{"vocab_size": 8192, "norm_eps": 1e-06, "bias": "none", "init": "normal", "init_std_qkv": 0.0245, "optimizer": "cautious_adamw", "learning_rate": 0.00101, "schedule": "wsd", "decay_shape": "linear", "train_tokens": 366300000, "max_steps": 5590}
Each number is 128 + 32 x the weight over its row's rms, rounded and kept within 0 to 255. Layers, rows and columns count from 0. The size above them is the row's rms in percent of the matrix's.

# layer 6 attention query, 256x320, rms 0.0418, rows 156-191, columns 64-127
size [114 116 159 134 139 118 124 144 138 145 134 147 142 128 129 132 130 143 134 147 136 123 131 125 147 126 113 127 158 128 139 153 132 123 129 125]
[[176 145 131  33 159 150  93 143 123 122 107 159 143  79  70  76 131 166 105 130 116 118 129  61 117  84  53 159 169  90 165 131 125  97 147 113 152 150 168  89  78 100 120 119 129 130 117  52 156 125 130  81 123 111 143 147  91  79 160  77 159 166 114  99]
 [116  68 108 159 139 144 144 116 132 182 149  92 117 110  99 170  95 129 159  94  97 112 137 188 114 134 189 132 144 138 134 147  87 126 138  73  90 115 123 182 152 128  99  99 108 141  98 175 116  67 114 133  98  41 159 111 228 145 111 158 108 135  99 146]
 [164 113 168 172 157  98 145 152 111  93 140 144 125 129 106 127 122 140 102 123 168 209  96 151  61 122 158 137  87 110 110 135  59 138 112 123 148 106 131 109 111  87 117 129 190 127 124 126 128 146  77 178 141 129 115 155 132 161 138  93  79 114  90 143]
 [137 169 106 174 153 104  92 118 158 193 140 132 190 134 101 130  79 139 112  94 164 138 143 171 136 123 183 138  70 117 136  80 130 116 124 118 138 109 169  85 199  90 154 174 128 114 127 169  86 150 116 131 154  87 124  55 127  95 151 126 139 173 179 140]
 [114 144  99 162  92 157 159 116  83 110 103 155  94  86 143 163 139 128 126 114 110 141  84 102 162 138 127 115 193 156 124  99 141 193 131 116  89 116 161  78  89 142 106 136  79 181 119 191 125  56 160  63 123 200 160 121 102 127 118 156 141 153 133 109]
 [103  71 141 147 169 136 166 115  63 107  97 119 169 143 124 112 149 156 102  95 132  89 121 110 161 129 125 170 199 134 115 191 103 103 100 137 123 106 112 149 158 177 126 107 211 129  60 149 134  57 183 130 128  59 170 165 134 145 107 127 103 110 146 142]
 [133 167 117 162 162  80  91  82  68 191 123 131 145  57 186  99 125 122 198 145 192 152 101 138 117 121  77 119 167  75  94 118 119 130 140 129 200 159 146 177 190 112 110  97 108 121 108 142 211 126 104 159  49 108  83 132 177 155 100  64  98 150 171 183]
 [ 99 156  59 178 134 126  96  83 137 191 115 121 146 109 143  98  75 159 190 123 166 125 127 216 122 125 156 113 124 111 107  84  87 183  70 160 111 157 147 143 177 123 142  86  88 120 122 149 148  98 133  95  75 121 142  78 164 117 113 115 105 168 199 176]
 [121 134 103  82 138 109  74 142 102  95 155 158 200 179 150  90 142 143  88 132  94 114 102 112 101 127 152 182 126 114 102 178 128 182 145 167 123 121  84 129 148 164 138 158 128 117 174  73  76  68 142 135 175 148 160  99  75 139 116 183 165 127 135  86]
 [119  79 116 128  87 205 164 111 129  80 114 110 169  63 154 134 126 104 120 137  62 140 120 152 192 155  90 165 155 152 132 175 166 131 130 114 116 116 127  83  83 106 132 145 112 136 112 182 126 120  84  98 120 138  78 155  92 115 123 136 105 139 162 135]
 [124  56 119  83 114 144 145  84 157  74  79  68 122  99  93 179 142 109 181 121 140  94 143 137 176 133 168 128 214 177 146 150  76 145 110 111  68 122  84 135 134 121 125  77 156  82  94 130 123  71 167 135 101 152 171 173 152  90 146 167  71  79 209 128]
 [169 156 176  45 123  99  97 177 122 134 150 130  93 183  92 113 120 158 148 149 128 101 155  97  38 123 167 156 127 119 126 153 104  96 124 126 122 149  76 175 163 128  98  97 100  56 169  59 120 125 170 121 129  99 164 121 136 140 103 127 140  65  92 116]
 [115 154 182 112 142 120 132 125 144 163 163 161 149 130  91  99 131 119 119  91 198 149 148 159  72 111 150  75  95 103 167 119 141  94 129 146 118 126 125 169 156 128  89 113 192 128 138 121 113 147 142 205  78 119  55 135 145 148 105 117 132 158  79 116]
 [129 140 209 171 130 109 171 121 122 115 139 133 106  57  82 105  87 144  77  89 117 131 108 179  90 136 152 133  75  88 131 116  77 166 105  86  92  96 140 121 111 113  95 109 139 106 124 165  97 135 186 105 114 100 110  86 150 149 112  95 143 143  88 116]
 [121 142  99 102  58 173 171  79 125 128 120 154 119  89 139 139 115 127 113 108 116 117 155 116 146 113 103  35 126 138 154 101 152 201 151 109  94 134 154  71  88 128  94 105  80 166 118 187 107 126 142  81 137 145  78 100 121 123  99 137 102 192 105 166]
 [109 114 140  93  91 117 131 121 179 148 115 146  83 170 141 167 136 120 164 126 164 116 131 191 141 131 105  62 142 110 160  73 154 155 126 148 135 136 142 124  95 115 133 148 182 154 133 133 132 176 135 138 110 255 105 124 121 125 116 118 128 129 121 148]
 [153 164  96 106 142 199 108 102 161 111 135 167 112 184  75 130 152 105  93 157 177 170 178 163 134 121 138 107 149 138 200  87 141 146 154 123 103  83 170  85 121  79 107 142 197  83 112 128 142 107 106 148 146 202 150 138  71  95 114  92  82 140 102 101]
 [148 117 162  93 185  68  98 128 128 201 143 102 170 132 101 112 110 124 191 108 130 144  92  88 125 105 143 233  94 139  74 125  33 134 123 143 111 130 136 139 157 119 182 160 106  87 103 116  80 140  89 156 134 100 123 126 194 104 164  72 140 161 174 156]
 [168 117 146 131 127  90  89 127 112 170 150 143  95 175 139 125 127 157  91 148 147 101 130  94  78 103 121  91  28 104 100 127  97 115 183  72 166 173 135 147 125 152 148 123 141 116 156  64 174 204 100 182 181 142 169 113 125 182 141 104 126 115  94  84]
 [112 117 156 157  70 140 179 136 113  87 115 151  91 145 116 177 158  47 126 149 123 116 179 182 157 150  99 107 109 167 124 135 160 132 104 115 111  89 182 124  90 119 109 105 143 136 113 178 144 165 165  97 129 168  96 146  90 100 100  97  88 105 148 116]
 [ 97 195 168 144 141 156 165  96 128 132 137 157 118 115 188 138 199 103 156 193 107  89 155 166 117 121 141 102  68 118 133 123 133 121 127 143 172 158 141 171 168 143 118 142 156 131 184 138 134 156 179 126 127 121  56 131  85 113 101 155 202 128 115  92]
 [109  88  96 158 136 132 155 109 160  91 132  79 113 105 187 162 185  73 194 193 150 152 123 158 135 169  79  87 164 184  49 138 117  87 133 136 120 117 153 224 107 148 141  99 145 135 121 123 138 103 125 183 127 127  81 130 136 124 122 154  73 114 202 116]
 [123 120 154  28 112 140 133 138 114 162 166 108 127 133 109  87 131 174  78  89  77 134 147  58 148 134 123 186 142 123 151 147 165 107 123 158  97  88  88  87 135 141 136 161 123 167 166  83 106 131 136  57 143 152 183 144 119 129 110 182 172 143  91 103]
 [126 180 116  81  98 137 127 126  87 190 118 110  99 151 133   0 161 140 120 120 111 126 117 145 158 115 124 164 105 113 119 109 146 122 118 172 161  99 119  70 154 136 119 144  99 147 142 103 176 168 139  69  84 150 162 133  70 113 104 142 126 164 155 148]
 [131 133 110 129 142  77  57 123  96 151 142 138 155 173 127 110 131 152 135 134 118 111 103 111 107 122 147 169  61 133  59 159  24 151 144 117 185 166  95 191 164 107 147 147 142  99 161  81 126 159 150 136 110 111 147 107 154 134 131  96 176 104 161 101]
 [156 124 145  99 150 203 109 120  89 113 119 135 110 165  71  33  99 141  69  93 113 126 160  71 156 137 109 207 131 121 160 150  87  81 141  70 144 161 142  44  86 122 145 160 171 106 137 107 130 124 116 115 126 127 160 128  86 131 139 108 210 162 112  78]
 [144 115 199  85 139 123  97 152 131 162 100 131 173  73  72 116 102 155  78  52 106 113  81 134 205 127 135 168 137  58 238 129 170 134 108  95 115 122 144  37 101  99 102 150 110 134 109 123 160 163 106  86 119 175 150 117  82 118 100 103 144 204 123 130]
 [144  82  62 159 159 184 124 130 116  85 133 136 123 183 137  94 110 137 152 183 118 151 135 124 120 127 195 185  79 131 116 185  89 110 110  97 146 140  82 134 127  83 202 170 127 131 175  63 120 135  99 145 150 167 185 131 122 140 155 117 125  91  98 125]
 [159 145 131 133 163 109  89 112 138 199 162 137 125 193  83 124 142 102 129 134 164 154 113  82  43 103 147 174 107 123 142  83  63 117 147 133 148 138 153 177 174  98 167 180 132  83 128  75 104 131 117 189 127 134 129 128 154 158 134 126 162 143 140 117]
 [158 155 120 106 134 119 138 137 121 171  73 153 126 110  68 151 149 100 119 100 137 136 100  50 177 123 123 169 184 143 178  99 110 162 134 149  86 139 146  49  87 116 145 109 144  73  98 122 111 132 170 109 118 184 163 102 100 106 149  75 146 128 163  85]
 [148 174 134 136 138 123  94 118 179 138 136 136 131 131 126 181 130 113 165 144 147 146 119 153  55 128 164 142  76 129 170 112  67 157 153  97  92 175 125 185 115 130 157 118 111 108 124  91 138 125 124 212 103 168  81 195 142 116 140 129 101 109  75 108]
 [136 174 114 142 190 107 107 149  73 102 144 176 116 158 182  94  70 155 147 124 152 193 115 112  59 122 114 102 119 119  96 123 118 146 127 110 148 161 104 143 178 176 135 161 161 132 121 127  87  98  83 175  95 116 139  61 188 109 151 109 153 177  99 133]
 [148 146 195  49 155 130  73 131 143 164 135 146  95 193 113 125 141 131  96 141 133 130 149 134 131 104 109 137 163 149  87 140 135 102 139 143  92 108 151 149  90 164 162 106 109 107 125  29 184 111 150 146 174 159 144 139 109  93 140 104 144 124 183 109]
 [138  54 101 123 138 143 130 151 112  32  86 120  92 117 100 156 187 100 146 146 157  75 118 108  83 139  78 112 142 111 142 151 121  90 165 110 158 114  90 196  76 163 109 124 161  75 117 118 183 102 177 160 125  96 124 148 166 152 197 144 121  61  94  54]
 [130 219 188  87 156  72 129 176 125 130 150 152 120 154 182 110 133 164 141 174 102 140  78 119  87 119 119 145 123  82 122 131 151  93 127 198 160 140 111 133  86 132 145 159 119 139 168  36 121 128 106 166 110 183 126 157 101 146 131 154 126 124 115 102]
 [141 189 151 134  99 126 121 121 126 135  97 138 156 106 122  86 154 153 113 112 137 141 118  96 177  94  43  69 148 111 167 123 188 172 101 168 154 186 107  97 150 128  99 108  94 153 101 177 157 141 160  44  36 123 112 157  84 111 129 126 136 181 123 186]]
# layer 6 attention key, 256x320, rms 0.0384, rows 156-191, columns 64-127
size [110 113 162 129 128 122 121 144 132 139 126 135 136 134 128 148 132 121 123 121 140 110 145 122 124 121 110 134 131 127 136 133 123 137 123 123]
[[118  86 118 113  83 149 117 139  76  52 118 174 143  77 138  84 185 198 123  59 130 143 156 146 138 138 109  95 126 122 135 163  98 136  94  65 152 136 192  85 132 117 133  84 127 131  82  92 125 177 118 135  73 131 173 144 104  63 169 142  97 130 145 182]
 [136 124 159 158 209  73 160 111 141 136 117 130 135 174 141 159 121  48 154 235 119 132 119 136 160 103 127 134 132 146  75  77  99 138 138 227 123 125 120 125 167 139 120 107 142 120 145 162 141  68 158 107 184 160  87 134 122 167  86 119  86 151  91 112]
 [ 28  88 144  79 128 120 128 193 141 168 104 103 126 154  77 105 112 140 128 115 164  87 135 139 139 172 115 155 194  97 123 218 153  66 127  76 168 115 107 183  94 162 125 140 112 122  99 123 150 158 142 128 157 171 180 164 152  79 100 158 161 101  75  86]
 [144 142 109 145 130 158 103 115 152 105 127 182 121 155 135  91 119 137 121 130 126 139 140 181  97  71 114 125 153 152 121  88 104 108  76  97 126 174 185 120 164 142 102 153 152 121 115 124  74  98 140 150  79 143 125 165 142  95 160 132 113 134 135 105]
 [166  65 123 124 129 120 205 107 112 111 178  88 142  95 120 146 150 126 132 195 120 111 101 120  77 129 120 127 120 103 188 105  97 146 154 212  65 128  62 135 148 130 126  89 153 130 131 137 146 156 129 130 181 125 130 144  92 198  77 100 156 137 128 136]
 [ 91 184 150 134 155  55 116 169 178 134 114 135 125 160  94 208  96  33 104 116  67 116 123 112 111 114 124 135 115  96 154  64 154 167 145 188 119 114 138 104 137 154 137 102 142  98  91 135 105  72 180 128 176 144 106  93 109 131 155 152  84 133 116 128]
 [115 148 129 129 127 164 109 142 151  91 111 159 147 117 139  81 133 162 119  91 106 143 147 115 133 112 109  98 122 157 120 171 131 141  98 117 159 159 160 114  97 113 157 143 139  97 114  78  60 142  94 180 114 133 103 138 152  99 194 126 118 124 133  95]
 [130 150 145 168 173 123  84 102 123 131 142 170 192 164 125 119 132 131  98 166 131 138 125  94 127  96  78  88 174 138 119 138  69 128 108 131 173 213 153 100 175 125 139 149 156 138 143 116 112 110 118 188  99 126  63 145 179 121 143 108 110 174 151  85]
 [135 134 122 124 135 143  71 131 123 121 118 111 153  96 121 111 146 130 187 125 109 156 186 130  81 122 112 104 104  91 162 137 142  89 125  95 153 120 210 122 113 132 163 145 128 131  85 101 166 132 118 133 131 126 109 100 102  97 153  88 134 133 155 102]
 [132 159 120 170 138 150 138 134 146 153 112 164  45 109 138 185 132 101 130 151 123  96  93  90 149 122 108 119 210 111 155  39 141 185 149 175  87 101  81 117 129 159 134 106 142 126 161 123 161 105 167  70 166 135 122  94 116 177 121 113  95 148 140 126]
 [126 153 132 165 107 107 127 121 147 136 143 123 103 102 178 189 123  68 115 162 119 131 116 141 154 147 129 145 121 107  92  80  98 104 181 219  90  98 104 115 148 118 103 103 151  94 128 159 140 129  95 148 148  99  90  87 102 186 111 104 114 148 123 137]
 [132 125 132 125 102 107  75 126 117 123 116 142 158 119 148 101 118 144 154  92 154 136 175 162 149 135 142 114 120  90 116 156 136  75 144  57 153 127 195 153 101 137 129 168 122 168  98  84 161 139  64 126  70 110 126 141 133  40 114 134 148 110 149 139]
 [141  86 116  73 101 140 104 154 118 143 125 157 142 142 110  67  94 164 137 148 131 162 154 153 150 105 121 138 117 147 113 145 128 114 144  50 212 175 195 107  88  62 104 173 122 191 127 116 104 130 147 143 120 117 178 155 126  61 130 112 153 169  94 108]
 [ 74 105 153  82 128  64 137 178 139 175 116 138 123 130  74 115 128 121 122 184 129  66 106 148 146 117 120 138 187 100 155  83 149 104 142 121 205 140 112 129 135  97 110 114  92 149 123 128 138 114 129 122 160 130 165 188 119 101  56 101 108 124  89 156]
 [159 106 160 135  87 139 106 122  78 141 115 157 125 102 107 113 162 142 120 104 160  96  97 153 126  94 100 110 107 126 201  80  59 150 117 153 123 122  83  94 158  70 118 100 120 152 157 145 113 154 184 127 125 117 128 107 100 172 137  72 149 195 171 119]
 [129  73 147  99  93 204 119 115  93 146 173 133 129  61 101 117 112 107 100  94 183 164 140 113 160 124 131 108  60 166  40 177  90 101 192 141 123 120 106 133 152 125 124 126 157 139 156 151 110 176 104 139 124 124 124 109 143 181 114 110 191 149 134 136]
 [130  92 121 143  75 153  80 131 115 108 119 146 155  66 135  96 102 146 109 112 133 131 145 159 138 119  79  90 107 178 101  89 100  69 132 119 182 123 159 105 138 122  97  67 166 201  82 120 119 188 105 141  82 115 171 133 120  74 173 156 156 156 146 126]
 [107 148 117 124 129 166  95 149  96 141  83 161 139 145 154  89 131 159 133  95 132 137 120 139 116 113 101  95 138 142 138 143 145 118  65  48 155 123 169 133 112 118 122 179 113 101  98 134 141 151 149 152  89 142 128 148 133  75 143 161 130 113 110 102]
 [105 104 177  80 149 101 104 154  97 133 111 142 164 127 116  97 124 161 120  67 155 138 170 160 130 155 134 127 109 117  92 210 161  93 107  73 162 129 149 159 110 113 158 139  95 150 120 112 130 144 104 129  65 122 155 151 173  81 132 142 165 128 118 141]
 [ 75 102 128 113 118 121 172  77 138 170 157  77 129 100 134 196  99  87  83 153  94  91  84 117 141 141 154 133 168 121 136  76 112 161 181 153 112 131  33 142 161 137 113 109 102 119 169 144 131 109 158  97 148 115 112 120 114 178 136 104 167 130 120 178]
 [160 158 118 103 114 134 108 128 178 135 155 146 142 148 159  80  71 126 148 103 115 122 152  85 139 160 126 143 106 131 163 128 164 169 136  48 148 191 150  87 114  90 157 169 148 149 154 102  48 116 103 182  95  91 110 101 146 112 149 101 131 151 145 145]
 [125 173 103 151 155 114 144 114 157 173 176  62  97 160 136 170 101  61 117 179  63 129 122  97 122 145 156 148 149 134 103  80 131 153 171 204  91  99  77 141 155 125 151 128 117 115 177 138 109 101 179 109 189 121 129 128 118 182 104 110 157 115 105 110]
 [190 138 147 125 133 134 155  96 110 130  89 113  99 163 127 143 139 101 149 219  91 143  92 111 123 130 189 115  61 111 160 141 113 148 152 123  87 106 140 148  86 135  96 163 116 136 122 138 176 129 157  61  83 128 172 133  62 163 102  87  65 129  91 115]
 [162 118 118 102 141 169 125 103 100  78 112 194 145 124 129  93 151 192  91 104 138 166 105  81  95 120 125  96  91  96 145 166 126 189  96  38 150 151 125 121  74 148 145 134 100  96 106 120 109 167 124 116 100 140 143 139 155 171 187 121 152 127 116 110]
 [ 95 168 110  99 121 113 115 106 125 146 120 127 142 100 166 117 110 141 130  63 123 145 163 163  91 139 127 122 154 112 132 153 178 127  86  63 167 158 195 144 134 140 181 151 119  94 104 104 145 132  90 152 120 126  85 159 161  81 152 132 139 100 152 137]
 [131 122 135 124 139 130 149 150  64  93 117 171 143  97 172 129 147 197 121  92  99 136 147 150 137 133  92  93 112  84 193 145 185 144  89  73 147 101 176 116  91 118 125  76 140 141  98 102 166 124 107 126  90 125 175 165 110 105 112 167  96 117 104 163]
 [160  66 126 151 116 191 149 133  89  56  61 222 120  67 123  79 173 192 104  89 173 134 132 130 132  90 109  74 106 101 128 124 162 107  69 100 143 103 155  87 106 140  85  65 110 148  86 109 140 155 116 141  94 151 181 150 140 117 178 147  83 120 152 143]
 [ 98 170 162 129 136  64 107 113 125 187 153 101 133 160 134 164 124 124 109 133 146 126 165 119 124 149 125 111 110 136  81 159 125  78 133 133 112 107 173 128 105 181 125  97 161 132 122 152 192  88  98  88 152 140  97 155 168 117 103 137 104 108 147 115]
 [135 141 121  71 122 125 132 121 100 120 131 138 163 152 146  68  89 171  95 115 146 163 163 147 108 116 124 130 107 146 114 167 114 117 112  54 159 138 165 120 117 115 121 170 170 160  87 107 111 131 120 138 138 156 133 171 137  69 118 126 154 103 115 123]
 [127 128  95  90  99 160 134 125  72  92  89 177 162  63 186  60 154 188 137  75 136 149 100 138 123 104 108 120  96 130 171  62 142 153  57  93 111  86 126 113 114  85  97 133 152 145  64 102 100 173  96 143  79  83 139 144  83 125 148 173 138 146 157 143]
 [ 68 129 119 140 121 102  79 117 154 123 114 122 143 123 149  78 113 163 144  98 169 115 203 153 157 131 102 110  91 141 104 129 116  77 130  87 202 126 131 113 116  83 150 141 172 162  77 106  91 147  77 170 158  84  96 132 120  84 170 157 180 165 136 150]
 [ 98  97 130 110 124 111 117 140 122 159 137 118 166 182 135  88 116 187 137  68 161 149 167 147 133 137 135 114 111 113 173 186 113 118  97  93 171 137 217 147 102 103 155 144 128 113 117 115 145 118 102 190 153 139 128 128 130  75 109 144 117 106 127 129]
 [126 103 124 124 126 147 102 108  59  88 101 141 208  83 153  99 179 177 115  69 105 162 161 141 151 144  96  87  84 106 105 197 166  93 109  81 142 124 144 101 120 115 147 160 136 165 105 125 173 188 105 142  76 148 166 180  83  81 141 156 155 128 133 142]
 [108 128 129 125  88 104 101 211 125 128 130 153 143  96 154 145 128 134 134  81 148 129 159 154 121 152 116 171 147 146  43  90 176  98 190 122 117  54 112 146 114  90 173 113 138  91 116 141 106 175  94 137 191 130 105  96 102 137 122 177 124  91 141 193]
 [139 102 124  89  77 202  98 120 103 118 131 119 147 109 100  64 165 167 144  57 184 161 184 102 108 134 140  79  67 103 144 222 156 132 145  33 118 147 139 139  80 112 165 161 173 149 102  79 123 177  91 145 142 131 195 106 136  91 174 163 155 117 135 111]
 [169  92  78 119  79 154  93 158  91  60  96 204 130  83  96  76 147 163  65  54 161 140 122 131 118  96 105  90 130 155 206  85 115 153  99  57 179 115 133  27  88  88 140 114 122 139 107 151  92 155 131 152 115 104 143  86 135 111 200 108 141 151 155 127]]
# layer 6 attention value, 256x320, rms 0.0415, rows 128-144, columns 64-127
size [106 112 114 104 104  98  86  96 103 101 101 100 120 103  84  94 111]
[[145 112 107 150 133 102 131 127 195 156 120 107 149 172 135 154 100 127 141 147 146 185  92 106 137 107 153 171 117  94 161  80 105 140 143 135  81 129 103 117 148 102 214 221 165 106 122  50 112  76  47 175 131 162  96 140 135 131 159 151 102 148 127 144]
 [124  99 117 172  98 122 120  98 101 100 117 162 113 151 160 112 143 151  94 131  82 117 168  93 124 114 108  68 136 192 131 110 125 148 145 157 126 141 117 129 131 164  94 142 174 161 127 183 160 150 133  80 116 152 112 155  93 115 125 120 146 151  77 171]
 [151  57 163  74 163 112 170 200 105 122 125 140 146 139 146 105 104 111 131 140  87 142 159 110 157 136 106 161  84  60 137 103 199  95 138 108  73  71 108 139 153 133  69 105 155 171 157 117  38 159 136 103 109 118 131 184 136 146 141 147 128 128  93 158]
 [124 170 134 165 110 108  72 138 140  82 118 127 127 136 124 122 124 118 105  84 118 103 120  90  82 148  85  91 156 162 106 109  63 123 122 160 144 184 147 114 151 130 107  65  51 113 129 143 127 137 124 171 115 129 161  88 163 117 148 186 129  96 176  99]
 [127 197 195  31 162 134 106 153 144 147 155  74 130 148 146 113 109 131 116 128 129 134 129 118 153 126 144 168 117  37 158 125 157  91 130 130 124 117 141 132 137 141  93 172  84 136 135  36 103  92 127 176 129 158 152 123 157 117 152 144 157 130 174 118]
 [139 120 104  95 130 141 139  79 148 118 103 158 164  77 134 148 167 127 125 105 127  97 101 103 169 124 125 134 118  45 134 126 192 117 125  90 126 110 131 148 109 101 123 104 129 124 112 146 137 107 112  51  98 157 127 135  87 127 121 119  82 142 145 171]
 [101 135  83 101 102  82  82 126 121 141  94 121 140  79 142 122  99 115 131  89 133 104 145 146 142 153 185 163  63  74 138 127 178 154 104  90 156 182 127 110  77 184 177 170 129 183 128 117 113 115 103 110 120 194 174 164 177 113 133 118  86 169 122 189]
 [137  97 116 112 151 209 182 143  63 131 141 148 137 107 143 152 145 108 157 171 150  80 180 127 162 128 118 129  91 142 112 120 166 106 116  72 147 119 110  85 116  76  83 143 188 195 120 131 105 131 175  84 117 137 120 182 107 162 117 104 166 151  98 128]
 [102 175 138  70 108 140 129 146 140 152 143 116  96 205 140 199 121 115 162 129  68 114 111  40 122 113 104  61 130 137 110 143  91 125 163 128 145 162 129  96 118 128 123 175  32 131 147  74 145  91 102  92 113 157 119 154 147 104 164 119 107  69  78 148]
 [143 157 194  86 127 153 129  94  87 151 131 137 113  93  99 105  96 113  96 120 188 128 148 145 140 110  53  59 159 120  92 126  82 115 109 170 157 103 117 107 172 137  52  52 142 111 121 199 190 155 116 139 127 136 116 124 105 119 111 142 152 101 128  79]
 [142 104  84 161  94 143 101 133 116 101 152 136 112 108 120 164 182 155 150  95  70 142  86  97  76 133 148  55 167 202 153 106  99 139 144 152 133 152 148 133  80 131 119 150 140 161 135 100 121 146  89  75 118 132 139 100  67 134 154 127 133 111 118 132]
 [145 120  82 188 110 128 118  93 116  84  97 178 122 136 118 134 112 114 122 157 169 108 139 170 126 107 162 121 128 185 102 141 134 162 116 170 108 143 133 110  84 169 147  21 145   8 118 228 121 151 122 157 165 151 126 104 121 155 139 132 135 193 137 139]
 [130 110  82 172 111  79 159 112 149 107 124 146 167 107 161 172 157 147 179 164  62 119 126 102 125 143  77 133 102 127  95 142 113  91 121 154 149 127 153 170 127 159 167 107 114 166 153  94 123 215  77 142 160 127 118 120 115 138 102 101 107 140 113 111]
 [156 105 154 156 103 146 148 129 138  99 107 146 119  29  98 159 139 124 154  76 190 133  85 146 132 122 176  75 114 186 150  77 177 117 112  93 139 138 120 143 101 105 145 102  99 105 124 152  64 116 164  82  85 134 143 149 116 130 106 119 120 112 130 112]
 [145 151  32 101 162  81  71 102 174 136 129 118 111 140 155 144  88 116 105 133 115 139 108  71 109 118 131 115 142  99 187 133  99 119 137 144 129 161 128 103 154 183 194 170 131 119 122 154 110  81  95 117 101 215 129 189 182  78 137 135  52 120 134 155]
 [122 132  98 160 137 121 137  93  85 117 134 173 170 127  98 136  73 133 136 186 184 131 182 219 163 138 140 170 155 168  93 133 164 116  86 138 149 113 120 146  74 164 129  21 150  61 112 214 154 180  95 179 130 148 168  71 166 148 106 164 220 175 138  96]
 [122 118  69 166  95 150 196 126  96 130 117 156 168 115 115 115 152  99 158 107 181  66 187 140 241 126  95 117 115  48 150 121 134 138 113 109 150 128 123 114  88 156 117 111 163 139 102 151 177 131 155 136 163 129 122 125  71 125 112 130  81 156  99 102]]
# layer 6 attention output (transposed), 256x320, rms 0.0399, rows 128-143, columns 64-127
size [115 120 132 106 108  96  82  92 106 109 103 105 131 111  85 102]
[[104  95 137  74 143 113 148 113 147 127 183 152 170 159  78  96 119  88 109 147  92 153 155  66 124 114 147  86 127 158  41 154  61  72 131 159 161 113 145 124  82 103 155 158 146 126 221 145 131 135  86 120 158 147  96 139  60 175  98  94 163 183 130 136]
 [138 169  79  96  58 150 116 108 118 115 100 182 140 117 189 130 126 122  94 207 148 144 180 108  77 122 151 111  72  95 117 154 149 119 169  75 165 160  65 166 119 112 140 149 134 148 105  88 133 133 156 192 145 120 117 144 129 153 144 131 126  73 132 127]
 [163 129 121 204 139 142 123 168 128 161 140 127  90 139 120 146 151 153 163 162  87 113 131 111  98 130 148 133 146 171   5 181  55 118 137 130  94  87 156 143 114 136 121 174  85 109 140 117 178 157 114 130 181  43 159 156 139 133 118  97 132 150 194 113]
 [115 117 139  97 117 176 163  95 139 111 139 156 102 109 114 126 207 129 147 134 122 177 130  91 198 123  90 169 117 153 169  50 167 158 150 141 116 159 129  92 155 134 124  78 169 105 129 137 137  96 186  78 157 136 127 130 131 113 143 190 141 121  85 122]
 [158 140 114 152 135 112 127 192 122 130 135 105 111 176 121  89  94 128 151  56  81 127  82 132 149 126  92 135 189 206  85  96 124 107 119 163  89 116 172 118 150 126 147 156 126 132 126 162 132 101  69  87 153  83 114  90 126 115 138 104 123 168 172 162]
 [132  96 137 145 102  90 132  93 165  84 119 163 108 170 134 138 208  88 141 158 127 147 173 192  87  88 159 126 173  94 114 200  88 115 128 117 140 105 134  97  71 157  69 153 105 137 103 113 122 155  90 212 123 100 166  64 123 189 135 130 123 127 117 123]
 [ 85 165 112 139  87 113  80  87 156 150 193 177 120 152 144 112 237 101 229 184 170 145 177 146  61 115 125 120 155  90 162 148 125 137 142 130 167 139 138  95 151 104 155 172 126 146 133 151 124 118 135 144  97  89  89 109 202 164 167 153 154 147 123 130]
 [167 158  90 165 106  85 111 135  97 113 109 100 144  96 184 124  75 163 140  78 151  95 124 133  77 168 153 102 108 108 121 163  95 138 121 104 113  90 101 174 102 157 113 160  77 155  76 121 149 150 116 222 121  90 144 101 208 129 124  93 102 133 145 133]
 [142 154 118 165 137 125 153 124 118 136 155  78 118 109 129  87 108  78 149 162 120 120 154  99 124 151 108 150 122 108 173 118 177 132  94 179  91 121 114 194 209 126 173 129 135 142  97 176 162 119 121 188 171 122 133  87  92 124 100 191 139 119 124  83]
 [145 138  88 146 107 154 100 180  70 107  71 171  99 126 161 137 104 168  75 108 127  79  88 116 168 138 168 129 140 157 155 114 179 175 132  91  74 138 132 170 163 121 102  98 109 110 158 113 201 125 161  65 150  92 110 113 105 109 174  33  91  77 132 145]
 [123  88 136  77 109  91 154 102 149 123  96 126 169 106 147 145 159  99  63 147 185 148 150 118  63 129 149 148  92  91  87 155 140 137 125 135 120 155  84 161  90  87 126  94 154 126  53  88 122 131  95 231  86 176 126  56  86 166  83 179 118 165 160 118]
 [111  83 121 124  87 150 158  84 166 109 159 156 120 135 122 178 163 139 143 142 126 155 162 103 148  47 137  91 108 110 170 138 134  95 130  63 183 194 101  94 115 110 100 119 161 135 161  97 151 101 153  77  87 145 121 111 124 167 117 117 173  87  66 138]
 [144 126  97 108 153 108 111 141 125 131 126 118 101  97  58 137 143 124  78 146 169 139 125  59 136 137 129 122 145  98 152 156 114 143 111 145 185  64  97  95 122 194 155 184 135 119 121 126 148 160 133 121 119 163 119 111 117 132  89 179 108 145 124  95]
 [130 177  90 138 151 114  34 126 117 108 101 161 110 135 127 179 204 134 132 110 130 128 176 116 162 125 134 138 148  74 137 155  87 121 134 110 130 127 137  87  76 119  98 137 121 119  95  76 155 150 106 157 171 107 145  70 123 147 170  60 150 167 142 140]
 [ 88 123 146 108  92 139 129  82 180 157 183 196 134 162 110  92 215  96 189 206  98 174 189 106 144  86 134 152 160 133 122 146 103 114 157 130 147 156 123 131 120 111 163 161 183 152 175 173 139 122 141 145 193 122  92 135  80 160 143 132 171 114 120 125]
 [118 103 120 161 120 154 123 108  97 124 124 152 116 159 110 156 143 165 126  87  99 132  58  82 121 103 163 121 169 154 173 123 104 156 116  55 152 155 146  72 104 123 132 136 143 131 147 146 127 103 156  18  72 125 108 144 145 114 140 105 120 129  82 183]]